Weights of a small GPT-style language model, trained from scratch on English Wikipedia.
Size: 17 layers, width 128, 2 heads of 64, MLP 512 tanh GELU, vocabulary 3559, 3.9M parameters.
Architecture: LayerNorm before each block, tied embeddings.
Training: a variant of Muon for these matrices, 7026 steps.
Each number is 50 + 15 x the weight over its row's rms, rounded and kept within 0 to 99. Layers, rows and columns count from 0. The size before them is the row's rms in percent of the matrix's.

# k: layer 12 attention key, 128x128, rms 0.168, rows 24-29, columns 0-127
# q: layer 12 attention query, 128x128, rms 0.165, rows 25-29, columns 0-127
k24 114:38 60 65 34 66 28 40 67 40 51 80 54 33 33 57 66 68 21 65 43 42 47 63 17 47 45 09 59 59 44 46 59 75 21 69 45 37 46 68 44 49 42 22 45 69 48 58 36 30 38 68 64 72 76 44 65 38 40 45 73 57 38 51 46 49 32 63 57 53 76 48 53 43 42 56 39 68 50 54 55 51 59 26 51 23 83 39 61 75 33 68 44 55 24 72 46 40 35 55 72 51 59 38 43 73 44 56 39 72 45 59 77 53 51 41 60 30 41 51 42 41 45 52 46 71 21 31 60
q25 112:58 56 21 67 41 65 48 75 40 45 52 48 34 65 27 42 60 26 70 63 30 39 69 41 45 75 18 82 56 53 84 27 75 61 48 45 55 60 46 47 42 57 48 41 34 66 68 14 66 51 69 41 60 36 70 58 36 44 65 40 52 37 45 39 49 60 74 35 61 51 48 44 51 49 36 73 60 32 36 65 31 36 37 59 51 25 57 33 47 34 67 40 50 74 43 61 69 40 56 30 69 41 34 45 60 54 56 37 72 61 25 47 32 47 24 46 49 57 74 58 24 52 56 86 45 51 67 51
k25 115:40 44 37 77 43 48 53 73 55 23 82 50 31 57 26 39 50 33 88 42 47 28 42 17 52 46 48 71 45 49 75 42 55 79 45 58 47 59 52 71 29 68 72 37 60 46 77 14 27 73 63 59 43 51 53 66 61 38 61 27 44 52 57 34 36 65 65 55 41 57 20 45 75 29 38 53 33 37 61 48 54 53 26 61 67 37 61 16 68 44 57 56 45 37 47 68 43 24 27 53 62 38 53 54 58 53 39 51 67 78 54 54 53 42 43 47 41 59 77 53 51 57 46 61 26 48 63 49
q26 101:62 58 16 38 48 72 51 43 53 50 56 68 48 57 52 64 53 44 24 51 81 77 16 40 24 33 47 52 25 53 65 56 74 47 43 50 26 65 47 40 62 68 74 36 68 53 48 23 53 46 15 58 38 44 54 67 53 28 37 55 38 51 67 51 61 52 65 52 41 26 40 65 69 51 57 44 25 47 24 35 40 49 62 49 37 40 58 83 59 41 45 56 60 65 77 37 53 71 47 65 41 32 65 43 47 40 36 10 65 53 44 73 49 52 56 64 64 47 76 55 73 52 28 35 33 73 59 59
k26 096:32 36 44 46 35 51 54 48 61 66 41 58 43 65 54 69 48 55 33 34 70 46 41 31 31 54 42 70 41 50 52 59 48 58 52 74 46 33 79 45 36 69 56 36 35 86 33 48 62 41 27 59 31 62 60 56 38 60 32 32 54 50 40 48 42 62 68 57 67 35 13 59 62 60 55 37 15 57 33 23 44 55 56 39 63 85 38 64 59 28 65 53 65 33 51 38 59 35 51 63 60 51 67 71 43 33 85 22 44 29 58 30 57 71 65 54 61 76 44 25 40 56 79 29 52 30 56 52
q27 102:50 64 59 72 30 39 44 69 38 58 53 62 37 66 45 65 66 59 82 18 39 42 37 52 60 52 62 57 47 30 52 53 56 64 71 52 52 57 61 49 53 33 45 83 64 69 62 29 51 30 45 68 52 60 25 42 66 59 52 64 70 30 64 42 34 62 71 64 42 25 51 39 70 65 38 28 42 39 24 60 57 30 17 69 52 34 38 32 33 70 41 27 34 36 42 38 49 94 34 64 57 35 28 41 46 52 43 55 77 47 68 28 53 66 45 39 65 56 36 55 32 55 30 60 66 50 53 28
k27 100:66 55 85 40 32 52 78 44 59 59 48 49 60 11 39 42 37 53 76 56 39 23 40 40 75 74 44 49 34 39 42 44 44 65 53 29 42 36 72 39 74 42 66 59 71 80 41 30 38 57 44 54 42 60 39 29 70 58 38 62 68 51 47 53 52 74 60 61 47 57 49 37 72 29 40 30 28 56 86 47 46 42 38 50 57 31 45 38 44 72 72 53 52 36 58 61 44 22 38 53 60 50 43 26 73 71 48 27 50 48 29 17 71 43 57 38 74 44 23 60 48 62 45 43 68 56 56 52
q28 096:38 47 46 51 33 60 43 39 49 80 60 54 58 41 22 42 48 14 42 68 29 57 45 79 77 35 40 29 31 53 51 20 59 53 63 33 59 41 52 49 65 27 83 43 67 78 62 50 70 50 77 42 71 43 44 28 63 57 69 35 44 44 43 72 60 34 44 50 43 79 33 60 47 34 28 60 51 41 26 63 54 38 55 64 56 61 40 44 26 66 61 89 48 47 48 39 44 39 65 72 25 26 48 48 46 48 53 48 40 72 77 37 41 73 61 43 60 53 40 41 37 52 49 33 43 57 33 77
k28 106:63 37 48 44 37 38 83 37 61 56 66 59 30 70 61 30 29 27 31 48 27 80 50 47 64 64 28 39 58 57 50 45 55 33 66 24 76 54 39 61 48 52 54 58 44 72 48 43 49 39 52 20 62 56 52 53 35 39 46 44 58 36 75 59 41 60 58 43 29 84 50 35 56 54 66 59 60 41 31 54 25 36 77 59 46 57 79 35 50 36 73 53 41 57 37 76 43 54 63 66 21 67 78 64 33 64 30 45 53 63 57 47 45 68 53 35 34 31 52 25 21 30 47 71 57 40 76 42
q29 107:53 41 42 83 44 66 41 61 52 46 31 25 35 63 57 47 51 39 41 54 49 49 23 51 75 50 48 40 39 51 34 69 39 26 58 47 65 31 53 46 68 99 46 46 49 52 53 44 41 31 64 20 58 58 27 67 27 76 43 76 27 26 34 66 75 37 37 41 47 63 21 56 53 63 31 60 68 44 33 56 52 50 31 39 77 61 45 54 28 51 73 23 56 48 67 42 48 51 46 50 64 35 63 42 44 39 47 31 56 71 46 85 67 45 71 63 50 46 54 76 41 78 50 54 65 41 35 40
k29 106:46 47 46 86 64 55 33 83 49 44 28 55 26 35 45 40 60 51 46 41 38 63 33 26 59 48 27 57 36 42 60 47 71 52 43 43 87 44 53 50 62 76 66 36 62 58 43 64 73 44 52 46 42 80 54 18 43 60 55 64 51 20 57 25 63 59 49 44 69 34 57 57 53 38 46 43 38 43 29 68 58 51 30 55 18 61 52 29 50 50 46 29 73 49 65 79 57 59 52 52 37 50 59 46 26 62 57 37 82 76 29 69 27 57 76 57 53 58 51 51 62 34 41 45 42 24 25 66